From a checkpoint of a small transformer trained on Wikipedia: 8 layers, 0.564M parameters.
Each number is 128 + 32 x the weight over its row's rms, rounded and kept within 0 to 255. Layers, rows and columns count from 0. The size above them is the row's rms in percent of the matrix's.

# layer 2 MLP up, 256x64, rms 0.338, rows 129-181, columns 0-63
size [108 106  97  95 112 112 105  98  98 102  87 102  90 101 103 106  98  95  94  90 104 105 104 111  92 100 100 109  91 108 114 101  94  82  94  91  93 102  95  90 101  96 113 102 113  95  95  99  86  96  95 104  98]
[[ 70 113  89 154  75  86 115 109 161 140 143 120 150 162 131 161 106  88 124 148 125 158 127 174 121  90 169 123 135 123 120 159 164 195 130 198 114 151 170  97 155 123 103 117 150 143  78 139 136  33 170 170 102 118  64 157  93 146 105 146 123 102 135 139]
 [106 114 172 103 106 181 167 164 139 116 115 101 108 119 126  98 134  92 196 149  44  73 132 144 111 149 145 151  73 139 129 138 168 100 127 110  79  85  94 128 133 189 138  89 139 212 131 149 144 104 149 158 109 104  88 173 130 107 103 130 148 133 169 159]
 [135  95 135  61 144 109  72 109 103 138  57 136 135 126 151 142 142 156 188 163 154 107 172 152 146 110 111 142 119 193 110 114  86  86 113 168 156 112  81 124 120  83 124 160 134  90 145 103 145 165 114 105 135 172  85 133 126 158 128 188 139 159  44 154]
 [190 110  95 149 152 157 124 104  80 127 119 163 107 128 166 161 180 157 177  98 115 128 115 107 160 167  91 147 121 173 160 180  92 152 118 161 104 141  91 135 133 163 103 157 129 116  97 140  93  51 130 120  96  94 108  66  94 127 145 118 192 117  71 170]
 [126 110 134  77 165 136 134 144 205  89 131 145 106 120 155 139 114 148 152 127 102 137 161 119  65 168 115  87 182 134  84 138  75  89 166  94 166  85 143 151 166 166 169  91 168 105  97 134 136 139 139 203 157 115 108  94 129  64 133 109 104 153  84 108]
 [165 105  99  53 182  87 166 152 107  66 119 134 165  84 150  84 134 122 150 125  66 133 128 137 144 195 105 124 128  73 124 133 136 135 118  56 121 176 155 109 108 120 152 191 162 135 131 193 148  98 111 100 161 106 139 112 139 136 140 126 104 172 136 164]
 [104 118 107  78  84 134 187  79 155 111 156  98  68 223 125 131 135 160 152 114 149 197 137  78  92 146 165 138 102  93 122  72 143 170 129 133  98 152 139 128 117 118 132 164 117 116 152 176 144  99 158 117 144 133  58 164  99  95 123 113 123 153  95 138]
 [124 164 150 117 147 174 119 146 143  98 154  94 138  86 151  41  92 138 112 136 133  84 157 156  61 170 112  96 170  86  97 153 172 124 157 156 135 106 156  93 143 146 175  92 106 163  79 142 137 106 135 166 101 142 156 159  81 141  89 147 122 178  86  84]
 [168 103 102  94 143 131 135 146 109 209  98  78  56 119 131 181 119 166 107  95 131 117 106 178 184  91 140 135 124 148 107 159  83 103 126 176 165 112 138 102 104 180 120 164 138 153 155 122  98  74 153 176 116 148 109 183 130 132 156  60 140 138 129 134]
 [157 177  68  96 145 149 117  44 133 157 204  87 169  91 155 102  89  94 113 107 130 150 106  96 125  91 113 112 129 176 130  93 176 134 123 113 178 191 124 103 102 107 107 142 152 142  89 130 143 160 154 125 110 158 145 121  98  90 126 184  99 139 138 178]
 [ 86  85 171 154 128  76 103 137 177 158 162 156 188 119 164 135 155  80  60 145 100  99 140 149 110 129 135  73  99 118 110 117 124 105 145 124 144 183  99 176  97 130 165 156  90 116 118 137 166  66 150 165 164 189 172 112 102 137  92  96 104 131 154 116]
 [110 133 127 158 150 115 177 176  81 125 109 191  72 114 134  98 123 188  87 108  75  98 181 104  74 140 134 105 126  97 102 156 168 145 144 150 161 143 175 118  91  97 159 142 112  98 125 180 133  83 120 133 120 136  77  89 220 133 143 122 145 114 118 132]
 [ 94 130 102 127 125 120  63  97 182 106 104 161  52 122 169 142 191 185  81 135  85 111 137 133 146  97 124 116 180 116 170 103 144 121 179 118 100 207 123 129 159 176 111 131  86 119 167 165  65 110 124 156 138 103 132 164 108 152 131 115 120 103 139 131]
 [163  98 124  50  89 182 111 105 195 109 129 181  93 126 102 138 129 175 188 169 129 131 168 132 113 162  81 167 167  99 128 114 139 172  94 109 101 161 124 120 110 122 156  89 118 122  82 100 105 138 148 123 105  88 113 161  70 156  99 131 115 115 157 189]
 [165  41 132  94 112 155 135  95  96 121 111 139 160 102 124 118 163  82 127 138  67 188 145 142 148  95 183 175 115 110  68 151 122 166 141 149 126 127 160 106 162 170 122 111  96 162 103 100 141 133 150 133 149 145  96 156 137 149  90  89 149  64 203 135]
 [ 77 146 147  79 154  94 105 131 155 112 100 108 189 111 125 133  98 141 170  77 126 138 167 146 117 154 178 132 103 108  82 136 119 187 162 168 122 171 130 129  94 127 144 148 150 135  87   5 129 137 113 163  97  95  97 156 140 163 107 101 160 163 134 121]
 [169 109  80 105 125 176  90 118 150 134 129 167 176 110 183  68 134 101 143 139 133 117  96 135 170  83 158 198 110 143  88 125  93 117 136 105  67 108 150 132 151 126 108 113 149 126 131 124 152 191 154 188  54  95 170 169 105 128  92 121 132 149  84 140]
 [117 162 186 122 131 101  93 115 154 130  60 155 142 151 119 159 178 129 108 101 108  92 188  74  93  70  99 103 163 200 151 155 166 131  82  90 107 153 100  97 151 120 140 112 152  85  95 122  89 143 162 164 108 151 169 121  80 157 112 134 158 137 163 102]
 [147 154 123  90 147 138 195  90 165 111 172  63 135 165 134 103 108 149 149  99 153 172 107  83 149  65  60  57 151 189 132 120 108 139 101 131 138 107  73  98 151 119 105 122 193 132 102 145 129 128 121 164 138 101 156 153 118 113 129 103 132 133 107 192]
 [162 145 118 143 114  76 140  80  76 112 188 139 122  88 176 127 139 109 115  60 131 140 142 107 129 144 115 165 146 191 141 100  99 162  47 103 144 155 115 161 170 164 139 135  97 115 155 139 127 147  57 129  76 137 128 170 116 138 165 159  93  93  94 172]
 [121  75 173 132 178 165 162 152 133 148 142 150 140 100 151  97 197 130 132 181 102 126  73 160  67 121 105  88 152 167 101 152 143 104 145 164  75  93  78 126 125 108  87  93 124 107 129 170 208 133 130 140 144 155 123 133 112 112  91  83 184 103 139 116]
 [142 130 137  81 144 129 141 123 147 165 134  83 101 101  86  95 112 136 127 175 138 192 142  94 107  64 150 131 129 106  95 126 160 123 157 134 119 152 156 178 112 183 150 174  88  79 159 180 146 148  93 134 165 114  85 150 164  58 157 112 121  84 108  59]
 [185 143 109 135  94 106 147 122 184 128 172  55 132 139 149 152 111 116 119  90  80 106 149 143 152 121 112 175 161 154 168 136 164 133  50 136 128 129 125  89 145 133 167  76 172  92 164 138  70 119 185  86  83 178  91 104 131 150 132 128 102 101 163 129]
 [137  87 142 125 140 135 140 196 177 170  88 131 141 136 141 186 178  88 110 110 146 155 100 101  89 117 121 157  95 137 142 110 184 139 146 127 142 114 214  84 134 148 100  52 103 154 157 126 102  39 160 107  99 105 113 152 127 115 116 108 131 146  95 101]
 [175  93 140 172 152 192 114 116  72  87 119 130 112 106 101  63 116 121 137 110 130 134 172 143 145 133 184 185 128 112 161 118  70 152  60 108  77 148 119 145 122 156 141 163 119  96 130 164 119  78 161 115 103 150 190 129  90 122 111 132  94 186 161 149]
 [169 131 103 122 140  67 119 158 182 138 113 150  97 102 146 145  87 117 114 116 206 174 124 153 106 133 109 137 149 125 104 110 185 100  76 120 118 160 175  97  58 143 144 177 206  88 109 140  99  99 120  76 150 134 139 158  78 107 130 154 135  80 119 137]
 [150 135 166  91 109 115  98 149 112 160 159 129 125 135 133 114 141 110 137 138  61  61 164 173  85  87 117 124 178 158  93 127 113 160 165 149  91 113 176  94 138 152  89 128 134 139 165 162 111 131  24 187 144 160 137 123  94 146 153 130 164 148  84  84]
 [109 119 137  86 168  92 110 125 108 187 104 151 130 129 104 174 156 105 120 100  99 219 150 132  90 153  86 112 139 146 135  79 170 107 113 109  78 116 135 135 158 179 173 145 171  99  78 184 164  92 128  96 151  65 122 135 140  92 141 114 160 177 121 105]
 [ 67 145 141 165 116 116 122 118 107 178 230 124 151 146 132  80 161 128 183 128 109 135 151  90 118 173 120 130 162  78  88  89 140  73 106 180 122 130  85 145 123  97 122 127  98 104 128 142  97  91 124 156 104 124 129 153  92  87 135 143 142 180 205 126]
 [122 139  89 159  72  89 147 133 137 110 167 108 138  89 197 119 107 140 109 132 158 114 103 172  71  84  97  75 131 149 123 153 183 130 122 102 137 106 221 145  67  86 124 116 168 107 105 128 176 124 141 126 135 181 159 103 144 162 161  72 141 131 124 110]
 [153 194 100 141 120 143 116  94 128 123 166  96 125  83 168 187 136  98 175  65  86  83 180 140 197 169 112  90  81 150 120 145 163 115  75  90 151 179 120  89 103  61 171 119 122  94 132 129 139 135 109 134 126 152 137 124  95 148 128 125 119 139  94 151]
 [136 148 177  74 146  86 113 155  74 171 142  70 201 112 147 139 123  82 104 111  63 175 119  83 115 118 178 118  87 107 124 135 116 162 142 118 142 121 155 113 128 110 156  99 126 149 148 165 187 128 135 108 168 124 176 170 116 150 133  60  76 154 107 124]
 [120 108  95 123  77 143 174  39 137 162 113 153  58 108  87 122 127 143 183 159 114 112 124 193 134  99 119 144 154 129 130 129 152 108 169 165 125 171 137 150 108 133 136 107  94  64  80  76 131 121 147 200  87 115 137 147 157 135 130 133 181  93 133 101]
 [124  85 183  92 131 149 114 106 131 182 184  87 188 135  78 162 126  84  47 136  95 149 115 154 158 146 168 119  97 139 100 104 159  88  95 178 130  92 115 149 144 148 105 173 107 114 122 146 200  78 113 138 170 109 138 122 170 129 131 167 110  99 118 132]
 [118 131  97 118 156 187  73 134  77 173 124 134  73  99 138  99  82 156 153 165  99 153 158 135 136  63 115 116 112 142 156 133 123  95 156 168 151 146 140 134 125  95 117 164 102 158 103 175 188  73  90 158 147 135  83 148  74 104 100 125 134 162 115 202]
 [107 126  92 151  75  88 144  79 129 115 162 112 125 113  85 116 112  86 137 132 105 183 118 179 118 124 152  52 119 154  80 152 145 118  86 184 143 119 125 150 100 130 130 176 118  93 104 168 108 202 119 145 159 161 164 194 125  89 168  98 126 184 142 135]
 [167 101 124  80  70 100 132 122 156  83 163 135 156  71  78 128 129 173 175 155 137  98 120 130 155 158 132 211 122 175 115 104 114 166  96 126 117 135 105 160  81 109 109 127 118 139 147 102  92 141 167 165  54 106 112 107 147 177 161 120 115 197 112 120]
 [ 90 117 120 161 122 159 121 109 183 115 154 114 153 147 139 132 131 145 105 184 103 148  90 102 102 123 144 133 172  71  99 137  93  94 140 101 103 125 136 204  78 115 126 100 148  91 197  81 156 147 199 128 123  96  84 116 191 110 129  87 111 192 135 147]
 [213 147 103  97 156 140 115 117 194 141 102 126  71 120 112 140 115 145 147 117 124 111  83 114 143 131 115 143 112  96 114 103 170 115 200  95 120 135 105 112  96 145 196 168 101 125 128 135 136 133 193 119  83 133 105 165  53 111  78 181 150 174 113 106]
 [142  96 188 129 144 102 167  79 137  77 205  97 100 115 165 129 158 126 106 120 147 161  90  47  95 135 123 139 180 126  84 110  88 155  92 166 128 118 187 140 124 117 163 113 163 176 157 149 136  70 130  91 111 119 162 145 120 139 113 130  92  74 145 140]
 [ 97  86 101  86  78 145 113  89 125 136 125  79 129 108 193 125 114 162 108 103 129 103 146 119 147 192 136  95 149 156 163 128 161 128 153 145 196 156  89 112 175 141 140 107 134 142 120  52 108  75 162 158 141 160 135  75 182 143 141  72 143 127  76 144]
 [145 151 162 123  63  92 206 153 159 131  83  88 101 110 130  85 185 190 141 109 128 143  93 183 134 104 130 126  99 170 143 166 127 180 120 130 123 149 173  63 153 141 134  99  82 100 104 130  94 106 167 162 105  91 101 141  81 142 109  96 129 151 154 108]
 [124 102 152 146 126 100 126 100 128 171 185 162 168 122 121  84 153 115 109 113 140 151  94  69  77 130 142 177 118 174 109  82 162  64  98 166 121 174 129 147 135  82  85  45 153 155 127 129 156 121 138 141 129 146 167  69  71 114 156 134 122 119 127 182]
 [120 151 133 144 130  99 147 122 153 151 113 152 137 143 159 183 173 119 135 126 128 197 186  73 125  85 118 171  92 156 125 107 117 101 153  88 150 156 161  76  93  96 120 121 170  68 192 148 132  50  91  94 100  98 100 156 155 100  85  98 142 111 130 152]
 [182  65 153 116 110 138 146 141  89  80 132 163  97 147 137  96 185 157 126  66 148 140 201 107 136 135 158  83 141 120 111 181 118 133  94 155  85 165  88 202 154 160 129 127 115 155 112 107 116 107  65 139 146 103 150 138  88 143 132 130 100 133  71  98]
 [196 149 184 145 123 148 153  94 169 170 102 151 217 127 129 109  73 109 110 130  98  76 125 138 113  91  98 122 127 144 155 148 131 102  75 181 120  90 124 101 127 126  82 106 208 172 169 151 111  87 106 121 111 112 164 129  94 119 105 159 130  91 146 120]
 [123 136 178 144  96 187 153  91 163  64 143 117 100 133  81 126 167 107 138 128  99 164 138 106 114  81 112 142  83 197 122 119 150 120 154 121  47 143 158 103 103 140 167 147 174  79 104 186 166 132  96 115 122 178 121 145 123 109  89  74 128 160 159 127]
 [130 114 109 126 140 114 143 125  94 107 111 109 162  89  93 123 146 159 113  72 102 131 179 172 173  54  79 108 116 121 122 116 140  81 103 152  92 106 198 147 166  97  58  90 159 111 103 138 134 198 133 182  98 156 118 180 177 155 138 146 150 116 132 123]
 [178 128 101 128 120 146 134 135 128 105 159  64 138 110 122 124 115 115  78 135  50 131 138  93 146 155 180 101 172 143 111 100 133 174 157 144 120 116 106 133 151 124 181 136 152 111  85 167 174 133 172  88 107 122 101 120 166 141 136  48  81 100 193 192]
 [122  97 128 141 157 117 105 120  97 152 118  53 110 105  74 116 110  67 103 153 134  88 197 136 128 132 162 106 120 102 101 121 129 187 156 190 127  95 151 177 172 144 106 113 145 119 163 116 200 143 133 111 102 163 167 146 131  81 136  89 172 158  70 109]
 [ 92 113 170 114 150 159  77 164 133 112 153  64 148  73 126  51 109 175 106 110  95  87 144 140 145  98 109 123 156 114 130  99 126 156 181 155  71 136 119  98 187 125 102 149 134 163 201 150 120 155 155 145 128  95 167 101 142  85 148 169 121 100 160  95]
 [125 115 155  84 175 161  66 130 167 100 132 121 124  89 149 131 168 145 116 148  80 140 130 142 112  96 101 156  88 118 168 118 142 180 177 171 142  96 161 108 189 105 156 114 113 170  98  86  89 122  98 148  96 187 126 107 122  82 136  79 162 129  94 200]
 [144 164 150 106 158 139  47 120 136  92 115 151  77 130 184 157 178 163  84 107 121  86 143 140  42 105 150 134 139 115 186 107 124 113 133 160 161 127 150 114 121 142 138  60 125 130 186 138 118  95 173  64 107 104 109 180 144 108 118 147 127 132 163 111]]
# layer 2 MLP down (transposed), 256x64, rms 0.0884, rows 129-180, columns 0-63
size [102  97  89  95 117 102 103  92  88 101  90  95  85 101 106 110  90  92  87  84 111 101 120 113  99  92 106 112  85 104 105  94  88  84  82  88  91 101  90 103 112  91 112 106 105  91  96 102  85 103  92 112]
[[ 81 150 146 120  71  12 172 144 172 140 120 179  97 146 169 134 136 104 129 151  81  89 108  84 141 180 125 176 130 145 136 157 110 103 172 105 138 181 164 160 153 121 105 108 109 160 122  88 142 108 117 125 121 102 153 153 125 123  91 132 167  80 143 107]
 [168 125 110 148 181 155 113 144 125 123 126 147 116 136 126 138  58 144 106 107 181 172  54 128 115 107 192 113 107 173 114 102 108 196  92 104 122 149 193 161 155  56 110 177 144 118 105 107 134 117 117 104 151 171 151 139  98 107 134  90 141 149  70 103]
 [ 78 132 136 167 110 121 143 142 165 116 122 107 131 129 127 141 100  80 124  97 209 119  94 160  47 145 155 122 110 159 179 152  70 206 131 171 157 137 111 102 124  52 107 111 167 162 115 128 136 149 120 121 131 159  75 109 129 121 151  71 154 118 161 113]
 [137 156 182 116  75 117 155 148  90 180 143 185  76 125  92 120 121 125 122  97  97 143  83 167  78 124 118 156 151 144 182 146 117 133 106 161  93  59 124 126 126  85 123  58 133 114 143 108 144 161 179 206 123 113 120 117 151  97 159 105 111 121 145 185]
 [109  64 115 116 137 143 137 157  86 120 174 144 119 159 125  94 104 110  93 105  71 175 165  76 138 104 176  69 164 143 173 134 128 117 122 144 104 112 108 116 159 157 144  90 167 131 111 118 102 226  88 158 155  83 133 143  85  87 136 142 146 109 183 106]
 [157 189 155  88 111 130 141 127 107 183 104 124 132 178 152 128 101 129 156 104 214 105 123 116 145 103 119 146  78 114  89 163 114 144 125 107 118 130  77  77 144 163 113 108  42 161 136  93 201 149  87 152  86 148 156 148 129  88 134 135 132 160 131  84]
 [109  97 127 104 165 162 136 125 105 167 131 153 100 130 122 122 139 144  80 148 131  74 181 143 157 134  78 171 205  56 125 141  89 118 119 127 143 120  72 132  87 120  39 113 106 187 102 127 157 119 138 142 102 163 106 143 154 163  93 180 146 136 156  91]
 [ 88 137 121 187 145  85 120  68 102 156 179 110 103 164 123 157 164 126 116 147 116 146 130 102 108 143  79 109 117 106 139  83 116 126  86 107 154 136 166 165 113 125 164 155 177 149 141 147 119  99 181 142 112  48  97 130 133 140 206 130 145  52 105 177]
 [ 98 169 120 153 123  65 127  73 121 128 160 133 108 163 176 112 165 106 145 128  91 125 165 145 176  80  85 138 126 182 115 149 146 160 117 126 126 179 169 133 108  72 183 103 100 152 159 101 109 169 102 151 119 157 137  50  50 127 119 133 107  86 130 134]
 [172  50 140  75 153 134 102 184 105 166 154 117 101 153 114  84  60 106 127  90 153 110  90 116  94 153 118 130 143 123  98 190  63 167 146  96 184 155 122 167 144 161 125 159 130 104 102 153 112 152 129 122 160 128 165 160 102 130 164 104 167 106  88 105]
 [145 194 166 121  62 114 178  74 154 140  79 117 204  78 115 161 147 129 149 122 114 128 102 125 129 159 156 148  94 136 135 122 109 122 139  98 192  97 168 123  73 110  84  95 145 139 135 141 127 121 166 102  72 110 123  78 111 180 136 190 116 110 151 117]
 [176 159  96  97 124 159 102 159 118 116 137 177 162 111 173 126  69 132 108  98  96 156 168 143 117 171 106 131 132 183 122 137  54 148  86 152 119 114 142 157  89 117 157 118  89  55 117 201 118 153 136 154 151 122 107  78 130 156 181  99 104  79 114 145]
 [104  83 152 145 216 124 129 111 131 113 153 126 126 137 140 139  97 153 129 142 144 121  94 119 113 138 221 121 110  91 111 112  71 101 142 132 147 143  90  90 135 130 148 146  66 130  78 167 121 126 106 124 207  90 116  98 167 192 115 113 146 107 204 111]
 [129 171 114 114 166  91  90 150 103 146 105 133 149 129  94 152 125  91 157 186 192 140  99 158  96 116 131 133 137 152 133 188 121 145 110 186 190 139 133 102  35 134 105 110  76 164 123 161 135 101 110  92 128 139  75  92 149 151 173 102 135  72 101 143]
 [ 93 159 164 129 125  98 146 214 152 126 179 138 155 122  66 143 168 116 123 135 203  85 113 139 120 123 104 121 147  88 112 132 118 123 102 132  85 164  61 118 182 151 135  88 176 127 110 167 143  83  89 138 136 112 153 122 180 121 145 101  65  99 105  97]
 [176  95 148 188 149 117 102 148 116 142 160 121  97 108 148 128 178 155 118 165  32 127 131 103 138  93 123 135 142 154 162  72 133 148 143 103 123 140 161  78 112 161 133 123 111 107  97 167  87 136 119  89 201 153 168  79  94  94  82 156 130  89 160 167]
 [145 135 141 130 167 121 149 142 156 143 142 100 109 110 163 131 149 174 101 111 178 167 132 107 154 143 103 200 137  81 163 139 146 123 146 123 132  92  97  81 121 106 120 162 118  21 139 196  59  99 131  81 143 130 155 121 156 101 129 126 117 126  50 104]
 [109  80 119 120  92 207 133 109 147 180 108 127 157 142 166 125 128 132 139 161 206 106 137  98 117 113 165 157 136 108  46  85 106 147 135 154  99 131 124 111 139  85 104 188 119 153 130  86  86 132 116 137  70 139 137 111 134 189 159 142 113 141 133  51]
 [135 162 127 113 140 158 175 143 107 103  72 189  66 155 131 140 150 150 123 117 170 160 111 139 123 124  97 169  93 157 144 155 104 219 137 142 184  93 112 117 109 145  97 104  63 131 118 124  78  79 120 111 102  71 104 172 175 140 121 122 137 146 101  80]
 [161 134  59 138  74  96 145 171 164 124 165 155 116 157 119 141  95 105  79 117 165 114 185  85  95 120 151 110 119 137 147 177 150 152 111 114  83 133 156  17 183 115  93 150 137 147 133 139 115  83 137 110 161  88 134 143  87 160 111 117 159 156 111 118]
 [188 127 131 167 134 103 151  97 148 113  61 137  86 144 137  67 130  84 157 127  77 102 141  97 186 151 116 107  73 202 107 122 139 146 104 109 129 147 148 117 118 158 178 141 179  84 107 152 164 187  91 130 131  94 154 153 189 149 104 105 123 109 116 102]
 [134 142  84 167 134 120 124 163 122 110 128 156 171 149 145  89 139 101 149 147 120  66 141 138 162 121 109 111 134  96 169 102 162 127  76 138 163  97  95 112 113 104 125  79 126 179 102 120 121  80 143 175  59  84 174 110  71 213 126 144 120 155 139 196]
 [ 93 119 166 125  60 158  92 141 139 151 155  90 202 120 163 110 119 104 138 145 140 121 158  77 100 141 131 110 116 134 132 118 103 135 156  82 129 121 189 130 134  75 176 226 140 177 176 108 114  88 116 143 135 135  98 129 146 150  98  72 146 162 108  82]
 [132 167 135 113 143 109 147 140  88 150 137 112 147  78 174 172  83 119 110  86 133 145 103 170  77  90 143 112  57 202 143  93  86  99 133 147 121 130 165 115  96 147 105 142 141 132 156  98 229 100 102 128 137 132  87 111 130 197 173 126 133 126 105 147]
 [100 131 108  76  81  39 103 134 163 165 121 101  80 101 158 199 164 128 141 137 130 111 139 135 129 145 100 125 152 112 153 165 166 104 103 135 134 154 154  44 118  85 160 140 172  75 152 104 168 109 104 129 187 157 148 152  98 165 160 115 128 126  94 114]
 [135 113 122 108 137 134 170 144  97 127 141 148 171 116 118 119  99  76 136 150 212  66 150 127 135 161 119 107 119  81 102 153 133  98 163 138  75  83 108  71 171 134 168 165 110 157 137 127 193 215 117  94  63 135 136  93 119 147 135  90 113 140 115 145]
 [118  81 114 117 112  53 102 145 115 120 132 135 169 153 106 139 122  59  78 154  84 120 175 136 193 132 129 169 144  70 113 121 133 136 150  80 180 136 208 121 144 148  98 162  93 129 100 174 106 105 133 162 107 155 145  83 177  99 148 101 161 133 119 148]
 [107 174 147 116 122 106 171 113 119  62 216  84 143 160 150 131 108 134 180 147 112 150  77 135 121 152  79  67 143 143 157  41 113 117 153 146 149 148  90 196 117 119 148 142 102 146 125 137 105 145 156  73 124 154 157 103  90 145  88 136 132 159 124 108]
 [122 189 119 142 125 181 143 134 174 104 149  96 196 182 147 146 127  85 109 143 146  91 119 129 161 121 130 131 131  75 112 112 127 141  57 155 118 103 148 129 103 108 119 123  93 194 128 190  53 129  77 104 183 143 171  90 112 100  97 150 106 124 152 159]
 [ 99  79 136  86 109  94 128 140  95 150 106 123 138 149 100 121 134 133  75 182 183 173 133 211 155 139 116 160 123 122 154 149 102 140 103 120 133 161  28 102  73 136 121 156 204 143 109 130 134 105 162  85 138 106 111 141 120 138 133 148 119 149 161  67]
 [ 99 121  92 108 103 123 175 155 151 162 135 141  74 178 108 152 117 132 154 116 115 102 115 142 126 131 157  96 126 116 164 128 118 100  75 126  79 120 115  70 141 138 127  73 146 107 124 149 167  49 169 196 149 127 162 219 104 136 101 116 138 116 193 162]
 [120  35 113 191  88 119 135 129 149  73 120 171  72 130  95  91 101 130 145 160 158  95 133 153 118 113 149 175 160 153 123 133 111 104 133 114 118 123 134 145 134 144  82 150 112 150  88 125  76 127 172 150 130 156  59 115 198 132 111 161 128 115 168 198]
 [ 83 198 135 102 147  87 127 153 164  53  98 127  96 152 122 167 101 131 119 159 145 119  99 126 112 130 122 205 115 103 148 136 174 124 146 146 131 157 164 114 115 148 122 129  40 122  66 116 191 115 126 109 138 141 164  83 154  87  76 161 114 170 132 121]
 [153 181 137 134 115 175 154 166 104 104 120  99 156 154 105 159 143 132 174 135  73  73 169  81 140 169  94  83 132 175 148 136  66 177 145 141  99 133 101 122 152 131 158 180 116 131 126  97  66  99 127 156 113 105  84 135 101  98 175 105 179  74 127 103]
 [141 135 153 136 107 153 155 134 189  79 130 155 147 143  69 141  97 125 169  96 224  89  65 119  87 169 187 145 128 124 139 106 113 127 120 111 125  90 123 195  95  92 158  96 158 117 141 168 177 134 126  96 137 144  98 115 129 110 134 104 117 135 129  53]
 [112 138 139 117 201  84  65 143 133 138  55 132 230 161 177 100 133 168 108 180 149 106 122 112  90 139 163 183 112 166 118  88  74 128 118 111 123 109 100 148 114 114 163 130  86  97 136 110 134 104 157 104 125 161 147 130 159 113  94 135 149 121  93 161]
 [ 75 104 155 115 120 135 127 135 139 103  88 110 106  88 138 105 132 117  90 226 191 180  85 140  90 103 128 116 155 101 175 118 149 134 176 127 144 101 117  53 148 120 108 148 114  79 138 162 127 103 145 145 157 168 121 147 175 118 170 136 107 174 138  61]
 [157 129 143 104 133  97 165  99  89 146 135 109 126 177 149 144  86 102 111  54 151 146 168 146 101 161  80 127 128  86 102 138 131 101  61 156  61 136 139  89 206 135 131 117 167  97 144 132 164 115 142 149 109 101 196 160  91 146 144 175 104  92 144  93]
 [129 144 158 173  99 119 101 182 151 163 140 178 129 102 102 169 144  95  98 125 120  96 122 115  86 182  61 120 120  94 192  99 125 140 173 101 108 109  82 134 115 188 154 132 126 109  90 175 161 181  82 102 126 106 142 162  75  70 143 141 120 129 168 120]
 [109 117 151 135 121 114  74 185 148 115 129 131 114 177 134 200 116 145  58  82 103 116 113 100 112 120 146 147 191 151  96 191 110 196 154 152  97 105 124  78 109 117  94  91 180 140 144 142 141  89  91 134  85 121 139 138  71 180 143 146  94 124 145 105]
 [166 157 126  95 114 139  88 168  98 194  86 146 195 152 113 135 150 135  97 115 120 183 112  81  91 147 175 176 162 130 178 147 109  84 160 115 109 117  68 135  92 115 171 115 138 129 114 121 141 110 168 172 104 141 163 107 143  89  47 123 115  96 158 120]
 [152 140 113 144 120 199 140  92 140 163 150  62 134 153 181 117 113 145 136 163 185 134  90 110  79 140 163 136 134 125 138 127  95 125 140 107 117 114  56 181  76 110 149 175  78 198  82 142 152 128  93 122 146 132 111 112 114 162  78 137 110 120 147  61]
 [133  64 172 139 127 117 178 108 134  75 128 106 140 103  94 130 200 104 156 110 155 119 162 103 105 176  77 163 201 153 174 142 135  66 126 129 111 133 154 147 167 100 155 102 103 136 108 179 158 147 107  92  79 116 140 126  61  95 118 158 138 134 154  92]
 [114 193 109 147 171 197  86 174 123  82  80  85 162 137 138 178  55 123  99 147 151 174 140 118  99  96 111 154 154 153 143 139 135 182 109 156 112 114 147 158 108 110 168 110 108  75 108 131 100 152 137  60 111  95 114 118  89 171 117 151 154 120 136  93]
 [104 106  67 173  89 117 170  67 126 172 187 154 151 129 138 145  96 198 109 135  73 150 165 128 107 109  73 128 135 141 213 142 119 145 124 120 161 188 128 153 110 105 102 123 108 117 118 140  94 137 173 104 100 124 106  65 101 119  77 123 155 138 132 150]
 [104 133 141  94  91  91 136 142  90 119 115 113  76 127  91 146 109 136 159 105  80  92 151 148 137 188  94 107 142 123 135 102 105 159 119 179 145 127 114 142  91  79 157 136  57 130 116 132 162 159  99 140 180 200 118 124 214 139 118 152 172 178 182 116]
 [153 159 137  69 122 185  73 127 142 108 103 160 167 136 187 112  77  87 137 144 132 114 131 133  85 120 145 161  94  93 177 136 121 133 141  93 163 148  94  83 164 176 167 140  82 104 168 127  95 114 124 132  50 115 121 157 175 161 139 113 146 130 130  55]
 [160  83 107 107 116 131 104 161 120 113 137  51 137 176 108 130 160 176  71 109 147 100 157  80 129 135 191 159 102 132 149 195 116  82 125  97 115 147 114 168 175 115  72 143 113 138 140 103 139 132 147  95 113 107 155 205 130 157  80 146 160 139  76 137]
 [102  92 157 125 139  62 177  91 148 128 159 142 110 175 126 131  99 108  66  72 138 141  58 146  93 118 131 122 146 133  66 176 130 128 106  96 159 147 170 109 124 152 170 138 129 147 140 169 128 122 151 179  80 158 141  91 133 158 108 149 114 142  43 170]
 [160 123 127 127 144 112 177 127 149  85 169  92 164 161 158 123 196 131  77  91 149 129 193 101  91 142  99 165  98 123 140 135  95  45 126 139 126  97 139 102  94 114 147  97 100 112 124 150 124  99 103 157 146 171 193 185 115  84  65 159 147 128 115 151]
 [108 136 124 106 114 143 142 113 183 128 165 191 155 152 101 177 156  65 147 179 183 150 159 128 128 153 194 200 105 100 104 127 132 118 140 118 145 102  99 100  86 125  96 122 131  86  57 168  83 103 124 128 112 133  90 115  99  86 132 166 138 167 143  80]
 [ 69  59 144  97 129  92 125 145 123 152 166 131 131  90 145  71 168 181 115 125 131 104 129 140 152 117  81 178 165 100 124 144 117 103 143 129 121 164 164  86 174 101 167 116 124 130 167 136 149 159 135  80  84 178 170  81 149 100 129  60 189 101 116 150]]